Weights of a small transformer language model: 8.46M parameters, no biases in attention or MLP.
Each number is 128 + 32 x the weight over its row's rms, rounded and kept within 0 to 255. Layers, rows and columns count from 0. Numbers have three digits each. The size before them is the row's rms in percent of the matrix's.

# up: layer 2 MLP up, 768x192, rms 0.133, rows 640-644, columns 0-191
# down: layer 2 MLP down (transposed), 768x192, rms 0.0977, rows 640-644, columns 0-191
# gate: layer 2 MLP gate, 768x192, rms 0.138, rows 641-644, columns 0-191
up640 099:158119113129150142132109118135157130099107158147176103120151105122134127127085132138117146117178178166123139099109065084128118139112106164099190107162122160141055124120116101181135136145080097154151086139115139118115181130151099158111170163154102154099152147076170102090190101082143146130114101114114127143158144108113191144129177110148139135110090185176094121129163115146195121169053107153121129105072115096110142095089189173122114093162126140059146110117182076125110152118122172141220080133170136179176086139143115190117160154150205100126100087087123107149127150094160184028
down640 102:058098111179115129109126076155115107095110092157122111154123115125135077163171206147149103113110147100140149131110096169123169098118154161119174098137193216131122181118137176141132138119132068162178138155077137148127156187148162167135126107070153190154124164098131117126140126143134156152132123145118133162131175096114196123171129155133143046144129107117118149173195121160172179092071113062118093107095135194201154102144158166131116068103123101098146106170125112125132150148131150143126057173155105160153017144142121121099143108127129144118056112134127157173144113150135110111
gate641 100:129105138140082112069119129121110115105129168114107168123072108132111145125109128141149133125076233123163131117061145101149129128082095105117119148171133121106070089106119135130163122085112132120142150106095112224098113133118155165112102118155210211112128105108099149099133164147140255113099121155129088119079156148120136122083151141089180117125096145146132167098113119125119099160130147152095139112106111131119087163047208141095176148114092120156182036111097139112140131141193152154146107138103094148163121144131090079111107130091148147205142144134099114097059157118121114102
up641 096:133088088200121113180153058129094117164180093098090170169115129135054074144116129144162134171140191139193092113068080163079111155136102133110096169215134160040120126134120142153142175158149153105087106142152098162131146128040123154108106112123105083141090120148118141165137061152153164093171151102157107161089109101144122150136154121160182137112142176183164145194091148141113149130118132129125136141193171139101154084168111149153110097143081120154128103132111119112153078139101135140119147138115105126118147105183102142126068152148078175197124141123100108122097152157111093076
down641 101:080137116110200111158169112095147130139133160035094115131112094115116188129142210117124154126164096147187124162142158071134099154129114115169119073149133121129136130089166089193111095110135088140129114181130095130180062043095056207126123125105124151158130142125162144162080119102124104101143103090118158151128131096105170166139177147126125115124065131148068132115161158110172132061164130086189108094106200137112069125132125108106089098118172172117176189134110131137127098113136170142116134087135082092111127134104147126128096157148161164063119100183096105143133121175139167131
gate642 107:150136103123175175145132118080154130183141078073113169080060138100163110144134161153134103104100163124104100112114165124088173176142071146121127141185173119123092142130134150108138128144183089178098150086145168080112080116112116193117131102115124137164089115140123158155194121132144180127067126181119109114200123071140102134091111143083174071145112113183162149179092113139044117112110172163157111155100101119108129089108127167074097129162122171111175169090145101113123191105183097093131132048187152074132109116115099102113161160176117140111158145107091114124178119122093157116
up642 103:141165077123147133097125096146108162150087095079106096115148139142071135116147076175171149189120157106087060123162103149120121137138131065062142119107154106116067101104150107109120103170137154141166115170094135148086076079094129192118196137121121094180138114167134165127156043129136158149170164102059119118094125142149194126146119117129119069092108138173158078128150145128159091162170093077120110125186086114195139140144124168150122071112082150075139113127139104125100149161108183124126144123168157117156107170130150108135134190177134090173107119154157214118091094152165137163
down642 098:177155091211168086158130056114106169110132158116126144149161114082096054181125145126119091167130117088176160124117124130153117116100127148102122205149079098135130053076129111110157170135159175172166097127130143094100057063120137135167183127166176132147156133093118131099160086099075087105115090117138149128127106175170116123130114099103130073108093107175143120082149125147208125073141099097120140138151116119109084068135087165145102018123133123105122122159106148162078089096146103119155144130100100145074134136170132141102119072116091113129120172132094154096166137129138092172
gate643 105:131141180188128117107133110151125088162123197058129121128115157155180127090128102127084125141159133128096120140094119109085164105155108127159158099135182095158092132149142073136188073159167132168160173099086151094151164118115136125125140140123138176121148145074114153103149205112113152093154175126124132076128116122123183155131072109162097088158166144061139088173105129085145101155126184163117131113095125087095154184116150122139179073073159216154173150098150117064146211123111072118167161129125107120102153129141132091110070078146170121141085115080133172105099145118156080083
up643 098:169124117122144133151126144174150133110166146145143099160121165098103197129117091112153121154145162088166130117058173071133139144141202146120128071168081116109135091107145174102137072132114169119126151091134127121146174134151079120084088138140203143112106101122113151133155185117120106097119171142130111123177119113148144126068117182135102151134115122114151098128114156102108100140136102063113137091126104104160051159090128100115153163092188128186196120136092157126120165091185118033072133097134110046171078109172206167131115151167125113132174140050112097116104136087180122142
down643 105:148093103130139157100148071128102154154189156108104097104104168208124100150121109091186157084138140152109097121146092190163124128137107124125096128120122120208120157107091083123051137063086080127102134160164090189115081152136143075097170152146144161118167089124180151126127113145133123158110091149105128075109119136162094187105191100145151111181148129134102119131130067149125161099130079093089136139082146198173139067135097149149068108122101108096102124104118063171142138150094131120168104128116112154110149118119128133128137084079071092113104170144168170132068154057065160095
gate644 092:172089131092077118082168170158174155117117120105134197092092112143107161108064078101114151163115160126142187111125127123136153129156127144084126171139138107120141156167134095068138176098104141126090136096150111101116226136080116106113147151089131081091122144133134107147158065162177151109182086112110101091122098082147143136136122211097115159174108083105100132091186065150131072126119074162132113171142085138081142170101163165103095119074113196082133086136149110078117121124115097147117154153101105145147112068072054188124141142149091070148127138129125120139167112153132078104
up644 097:064119099094084092145159160072149155121104123207157081160155105118126119129097098074151154108139065115113131082179087157102128189094105168045095133118154173118066100160197180118168157143135142178191112110192124142161132103170146120144163128109142112086107124143129129182147147173131093174107140146120077178144158140109158134155163146122148141132115103095141158164039113162080123139132095166158111140142111100077144132174103184129124154122165149086157081089150097104164062163115122183131145100087125161081091141137131125099138144107138110124142116135149063161148143103077169074
down644 098:117142153133071132137170166081148151119150119080124099078158093119025163092115103157142060090084167085156150096144091177166168178115158149167173128127147081156095142111171164125109197157168121145162165153127129108133124134138113111101098105101105134141099111165113176097116139148111125148137120148115089168096153062124148096073143138111151173054135077163110129114097074117108088118221126134167113122155123094118094160136091165089102203113130137089171112117144118117168106091126141124101130114143109144105112133215096121201135172123148117112114217078131081121132096148082119116